{"n_layer": 15, "d_model": 128, "n_head": 2, "n_kv_head": 2, "head_dim": 64, "d_mlp": 640, "vocab_size": 567, "activation": "gelu", "norm": "rmsnorm", "norm_place": "pre", "norm_eps": 1e-06, "positions": "rope", "rope_base": 203000.0, "rope_fraction": 1.0, "qk_norm": true, "attn_scale": 0.125, "bias": "none", "tie_embeddings": "early", "parallel_block": true, "extras": ["local attention windows", "exclusive self-attention", "value embeddings", "hashed n-gram embeddings", "a smear gate", "an embedding shortcut", "skips across layers", "capped logits"], "init": "normal", "init_std_qkv": 0.0366, "init_std_o": 0.0, "init_std_up": 0.0366, "init_std_down": 0.0, "optimizer": "adamw", "lr": 0.00406, "beta1": 0.95, "beta2": 0.95, "weight_decay": 0.088, "lr_head": 0.0323, "warmup_steps": 249, "schedule": "wsd", "decay_fraction": 0.345, "decay_shape": "pow", "final_lr_fraction": 0.0, "batch_tokens": 32768, "seq_len": 1024, "doc_mask": true, "train_tokens": 157100000, "steps": 4795, "dataset": "wikipedia_en"}
Each number is 128 + 24 x the weight over its row's rms, rounded and kept within 0 to 255. Layers, rows and columns count from 0. Numbers have three digits each. The size before them is the row's rms in percent of the matrix's.

# layer 9 MLP down (transposed), 640x128, rms 0.19, rows 160-209, columns 0-63
109:127131118127144105163177131158137133132075093090123137112117145164167122133100139125107146115096134121127069146108120140104140095142098129154081123139135125127125119130129110079120157081073132
091:193088144142127143167119156102096117132086125117124114099161130127094120161125106145118095116163184100154100139111094114165156106147139125142131107090150123115132166124121082150130124124172132
112:121164128137134144110104186117138123103073145125127197068128152111131131148140132137150120109139128151118152105136117107110086111110126101097157157119121123140106144110131132121162146067126107
083:107077117133057103144111104142120139137138116146169123118121232123111131149147116083107116138139120133149161118126153170098146109112115115113187123130107140129113120143134116121092128117129142
119:147145158102150154136098148114105110179118133143179150125162126165149167124118094128144106137107129167135127130104153088170205096140134121158154100126137134132143132127141116150107116129160141
103:094118124132118104108159112138126150108151130157089139123104133157072142106131141123111123152130139130142113131114156141130095164114165106171149073118145136167122128118139145160147119101089115
099:155169133144195126132120119112156138153118127139129148105100128170084105154131098122146144077110146085143182115065139130089138110170103111094095120114136113146144149108119126120107147150100164
097:143132140124148132067140152128101142112102136114114117130120118166136143160109152068160148126117152094118115139122128111092102127103122113080088085164122116181108119090131128204125110150164139
100:134099100119131103157084133146119117129089080089118105119124152146156133135163114158142147156126141114128142122150104158142126111133140126110148147167163123131107128133089101106135142124108146
093:124118146118079108137133125119120167135121140117122134170100134089130107120126101117123140088155124132147126151132110139186130095165074164115102129112152121161135144125157104102177152129133148
082:096095153133024126068121142137147114154112111102171128138106116104116156096114120093156099134123115108148107124138121168132111136107131121120124102126122146105114132145141164153124099130099116
107:131114148115121135116116125132084149143114154123107083130199113148162135117098120090108107149154113115107113144126135151151141150114132131119092103108129175092175113134123114124142112110159095
106:188098138115155137118140112103130120150132173161120101113151116143149170124095144121138144130073124115118183197139151151092136144142131105128142171157133150107140170087130146166104128090131131
100:091109173148130113114124095097131145178112113164122115112122160085060144118159089092109131115125086160099159140084111092119167102159100123095157107150135130136145166103143154145130131137110125
092:102132132153038136099138108123124132129143125140149138132101184101110091128157153101102162122157133177131131142113136158140108099121118134118111113107120116135140163149123159125119114131116124
102:158114144140133136142107136103130129137091100135138083156143130106112159135139099088120103093146114156044139100134158105113132103147134125100095131104167150146134108148078107115135119133100103
096:143103095135135145099138115127140147082154121159123125130102116133104102083126129127133144081152158131118147131092163128111112117158092155126130121131155085128121113099113133118147123091114103
107:108110088139191120114138069102121113134124143157129092144171102092141104103088140112119147162093117121126131129124145109120133134120126109159150123156107109093111087154174131129137131106117120
109:117090148118146099131107100123113073106126152153164122115096113066109117131039141123150148127107106136122113156132157121134096133110165110145083132136149111152108120104071137137157132121141152
096:108146142107128132146117109108123121111124153131104109084139131120159151155164095095149148169131164147145162136154121150133133124172154148145137141143112119163166112112121094097146132140135128
099:109109111138078120125159111163110109136107090113117127124098134099099117145138111130113182122140097169143127116133157140120098117119111143165117163119137125097147132153138159080154146104113121
119:154132167115136157120127125145100111153099134137140167115118121128080150156098122101090138141138099139155154130133099126132099098140146134125114122136181116139140160113151081104097097071111135
109:128080107121207145116097123114115128180124111122144093120129143130125159149138131133134155112095135144103125140116067122165099085119133106090132113101155117117146138100116155074143158137129132
110:110116133126167097127148162148103168130141135166099163111139164134150138131107087147133178096082121143099162130099133137129088098086123133146129131115183103069092126128119121148179139121125117
098:111107119137112129122107124141139078135148133129130096116126114143164173104140104147198088166124105109137128128116098128157145101118125142117103141134084111095156136161050171131089124129108140
101:099128116149111130113113130118099105076144108140118108137154150100110114107123147181147126136132130135086110099130137116153123184174100117144109155100116115116161141136125178109131136143171120
124:157141069158085163131139112150131159115141117128105127172109135131150132122130123169097100154103123159102115101143151098120098201109134142130118124116124141133084160176161165187139138174109120
093:127160077149050125161141110140119125149136124090137134109115165112142132120140160162133122140099078122133091140127146105130126126128139152154070158135134098142145135115144109118134116111127107
113:140120120083153096131119099145126108134147102104062123148122101140126146141134130121134122106132120103127111156119083136127116090067146088116108129121134153133136094106132101124127135110101172
110:129120154124115107156121149177142117118094146107147131111162126165160135122127144124163122121109142165141129109127156062109140108142161135133093122127142162133117107146166161141104104178150103
120:136117146159105153137125126130163129138111125128123172106136156141101175120188121147126163161150130136106101155109165073132149166096101143144179140173132132124160121078155117110103179091137134
086:130119082093055101115125147129125089121098114137133123143110162135151081123139144127134163155159146132101109109165110152164123129122128139142099120145131128135135144124099129109187132156160176
089:124151129150141110122153051143084107101103125107144137081116128119128125143118134131132141085122088102129093114131137163176104084144114123137115143154126161123158157135156127136127148075104173
088:114134160147092124137140124118132123136102124128112109087146161140143106089063161096146125163126102119110135134121105130125147136138145129125182144151102105204153130112151102135156145124143112
091:124147115122153126119153094135119106131107078115149130119155125129103124113103191124114191110137151156163129081155151146116134106124163142127139136165112102131135133161157106103106173119093176
111:102147155078114108152097108136111129109128134113160139155120158114153097112102147123177115129110093127117093140133095121136141113131138131117087120129114179141180096129190153129116124101145141
097:165168115154149138147105153085153152151173200120100093102152104132115127124129170132142136107121137104161145164129075111074145151134132134116118078127117130115144116123122122128098141123122138
093:185129128150144084163129124129141114162177136137151138131145124155081115172095149130174126154105132120100172147112183143124169164149151092118135123155121115160115132101125166124158106117125145
102:136118149129134119150107140157150119151111143121123112112145135123127117119099134136111124115072127075145124129139184160128103134091154184108117144132128122084136127141140153167132177130111130
096:146133176149126070120134134124146110183145135068079147105155125152097119149119161125165129143126117149141128153083172129128100166105161109120130148144137147137131090171092130156207148103130130
082:136130093111089084148101088171147140122108128115135121113129142171112131160140100142114141128103121131121082119162121140123170108119117124137134120110139118147128123118159097105158160142134114
106:091133095114120139140133147105144108139129118146164155111118117117115147128164114135123152110067188155161144104155105120127167105149089107126100131129169122175134138131098166084139160110133143
084:161128157105071168096118149104120100178108148140117069150134127099123125099143112101123117111144118066156109136141140152136107126099149134138092131127145107122095119179143127149136102204146107
088:136129143146101062121122140131124088140118110135135111145122130114153139134090145152144104134103162103128136136112168070131113120131143127099137130150108094125156106128156156151142097125112135
094:124087120171099106091156094162132109165132101142130095142116170080119126151145122142139153122134089139154106086123109113108155069124115119121100155088130126109153163143129133121141129180134173
106:134181181112165113109161139136125133123166102114129096131114108134139095162124158154146139119120119107154157122123133130140164120163107140112121113118176179128135150124118125095138141105091145
109:128160147152161130130093092110117134125071111145158127127146080089097147136136119121121169157092124121124133128101100124152075128103135125127152149128138138128117103113127117170143134078139136
111:096152152152125101107163130129115138129156122116106200147150104137135114129157173137099128126155122171122113115129126113105107123141154121142133135160122096152140116102139064121097139116109151
097:108120159148146122085109145112119109135139131142132115129172147130138113083138171135166131129122113125106133110125117080119130118114119126172177096139127104105118098111112099153141134105133140
087:157110161123138133126127163110100171153125136111097114079154115149087079158153119131144161075117136148139113098126104158154144128138108128107174124132135149092155130102100106087162164093135100
# layer 9 MLP up, 640x128, rms 0.183, rows 161-210, columns 0-63
093:093125131107157088132134139144122147119213146119127089162161088103129157115133156120170161133112091097116186109109122147134169156140126150138119122142138098130123112146119159117137126110121120
108:153138102121154073112141083133133152110127127116153141151169105168155120150124125123117112139159122155125104119118102134125163143135087108149119098106117124128089136101134150104125082105156123
101:105136101138125126128138097159110165118134118149120151121103178122137106127138104125134142169139138129142126119123150120107144124110069110063138159129140170144124115159118135108068129140131149
107:109148111125147097138177123173138153162143140126174130136123133140154096149146058149125121137097161161126136116116110114117102084131100119166143127147114129120102147106125131147094145097142160
098:111118123104165127124123123108151127168118175140150157104164144138103193146153119113143135130136114128105185126138090096171124132155086148126115105151129084129122133106125123144117136160094140
094:143158115120145096163160110152125148061159137154140162124130117104157116129141129118161154151154113151097126152147127156171109098094134103088071138132130123086123083142124151088141131117146100
097:149126137134138091175165139146079125097153151140182125102154101136142117133119118141151111118133095126144145131120191113121084187157117118151118171138140176096143109139139145154161131129098162
104:131119141161124139129124128154098130105164169189101082159138169117132103136136100083160105132137156132142167113114118107091100109150135129132133061139136117140116133132171134118108116133155140
099:153126123145141111116140139141185149151101148135124137113128158154146141145125101108139124107128150105115126094111183101138102185137127106152130132127140136106143111140159145140083108139122084
093:117171135119123134118125114123110117140135144142134122125144105159165129131147149108145147105139072138155135142125130123120117134143105114105118128128142128142116069105131153141103062197116149
102:124142124142153139126125133139147140122132154153143108092144105107090151168141139147167141177113109133111155148107178121090124139178108113129099121134126159112065178154078158165141143125119121
101:095194145145146177104152109166137137131151137102172077140124148169109126120160127145098109110117154126115139212118182155108115113161109146123138130079131108095114096141120129112121125155155100
106:100142113110142094136160077129090136124109135131076137120158151124165129121146137159151131153173104139151167098105125084170143063123091111109118115101117136138118112151092117105129112108126113
094:144148102080137132108153147138142132152154142143129077125129158116094143159176094143148147143151104118119114144136117097124077114134133136134108126111155156155120138128184112077103131150120129
101:140148116147146137174107090157141160125134132148160136113136137117131146109145111147151144075117110106115131141115120144172122131157114135152165126124102120091089083124077136158113142145151169
098:136155123116127101170142143143126126159111130136145093128110144117166138137101095157118111118155090109179148141158126127132115130117115112128136150151107160137120174140132111168096125130137155
098:085144060174167103164137145157119149148150136125120130145133169134148126115156094160060113088171153138117125139119134140150147091103068133103125107084064158136087106107119128106131120112091109
108:084168066125135110115122107159131152130135181129135149124114134130133140194149135155163086136112084132091113210149123096128089113142157143125098159093146138099107127111139135123137117130137100
099:165097113160141108114107128155149137125135154136195082131124136131119124102153104130091095118129115121094142160108134117134160051137130101140128103115119104076108097164147160111131143131151130
101:113137128135119114176119095142123136129096146196135140126117125131112109109186150148126097119133145111122146128073129134135153129164148153142151147098136124087123143128108082176094102147117147
104:098154120128158122099101156160115129136179156146178119112141123205162148153127168134068166126112096125092141165123135120146098100096138125131101146139156119147139137141130091136088116117142115
111:119143123130136131173173118138125139122117124167112140092152154133117098142131117118126067137137150138104104110091111103127089127103139156115093136130147198106071102148103110091139127187114147
105:099131158120162144112158087140119169102173167184108119177100140117139125161134134086156148111163094116094154158130159166106106160132113124151102101124133117161128140111135098130124157147104126
098:070144146153116115135135103149128154070134121127120128124153149140100123146128141109133188149152155113126133078163149123105111139123094071126134178125113181143129106134137107102107119105123162
096:136155126144142072108133139138151167136174150129153129144141150109136128091147100188168136129146135141124165119096130120127081134122095121086137128120125123085129144114116114130136132185125117
103:073140142100152124165135114120096178051147195122138124133114100137119158116138062117104107128114137121122108114125145103158136141182130116137146149142147122156107131125122094134113156109112072
095:118143164130149124118117124104140154096125141123157136115146177170108155161153124107127118087153139126131175097144100122115123125178138129137181119088152136111112135136162090135106103153129168
107:127173127153151129136179116131146166098159140160134141172157097129141113158162155145147139115152126116115141155103167082099148134147115104132133132127128147154143094139155127141188134120122142
103:112181109166165113152140108138115129092181145147130135180122093109135091122121095151186175137139071108142143136122170161113174117139103126146129133135130134156145109134098148182139122126117123
110:117133142153137111142153135171122154135113123124142163123117146138150104145155092118141124115104109098096158123089148117111166069102075099135090154122107105108106101125127161133122137146166165
088:127180113142109145159145084145121147077085114165126155130124154127104130139124089165124148130129158119111162111130112151109102137148082084082157131117135144166106139129092122141077123131118117
094:120156129144119112130144118132127165123178166140140115123100162121101144146128110127127119109126121138135116125074107109114138124127107122146148096140163110149092097117134128097131098166119146
092:101144123120135123122119121132085145118127151129141115083085122142155136133134084138170079155170125099119135114132181123174140150131106138108151114133131111132154142184127128146080077094129143
096:124192139124143126117112138105109143110152153104154152129122090123145105104104095141146137132142144148114121136139191137130123120116143115107129128087153141130157095146100145134130096150139166
103:140107160122162123118131109158080135041142142121085139093137168125126160131096119148163122135134149147153143103077137101128136142160111110127122131080143115115124096129137147124142116172121132
097:130149101145118098188153105122147142107108128144132145142121126094122048133137109091102126144141068107124166154147125106129161115108127133134111141148109161075115139121101116099131105108123118
095:052147127125140087146100131141105151092127147169115104143139126112138140183131143100141098137127084097130112141180155162120125118123101155153067179118175147108177145147098129143093125132163136
100:117157157149151109171148109167094146095160128148111118148106107164131171107152125098124153110181127119128139143127139103135117145148144096104123106103125171130154048120066093121141111125129168
091:116131137086146137102113144124145160173128165194147116150147154114140093138133113124139196174122153136119090080156132138106108112115107139137065090123159123137113105115116131107093118143111146
092:061164151141130124115157122122101144130154139146134122153110078115138114111147130109120098133134126119133122073167078137141092153114132119133112150123162147104122078108119181144134134099136103
104:141102097109128109154134101139131150133119202141122139132097120122143166110099127117125161153155113123106139133088181145122099130120114093137114102072111119102105135109160135129127095143156128
099:124126081162125125122124121135161123128119133141148160110114119192136083122170111127153114108148123110157139138142114125107100142107113113103169134109113126097172137115102168150090103175093135
096:129142100133122115135123096148151132139104125118121148108140095159117082131185164111089153140151123146151123105124079157134108153118083108136127131114148153125056173121113131104120161136158118
092:074146127120139130158124122142128115093093180128117114128141072116169097139101118170151124125126066140130110142101173136161130151126137096114115143111122107079120116093112206112134093148135121
096:108100138126148144146135124123111159088114157093114095151142132168097149121144137103069098108110119115115114122151121133129084144128131139152093177119134177071111109147168126163088113102136137
102:112110114091161156149129128147117156170095135123147103146097157121148162144135109097117109110142128131122089154138155091126167104143120134117140115119117130144132079080100192129099117131153096
102:126166120125164125134093147111056139108157133111132117155102153136116133147093148171140130112129119125130117060145169102115118098126140136109127129131103125145167131158137114161136120167173185
102:121129115128141133146098119172106131134142149172114125130128134120068121162128107114167107132119115138140125112171120145080144101127140108121123118113138145106122166158120116106120129133161126
093:063164120151123155118187103153123129101152100119128148172115168107182133089109148137140121163140105081085147134129139088070094146111125148142119104119117104128119101156130152126109152100131147
099:100148156177142124142139111123145143105133118150103144088154105163124135145193088148126125086169114129152163120121116118080130161151106117140153163140144137154127102116169106095126118134107151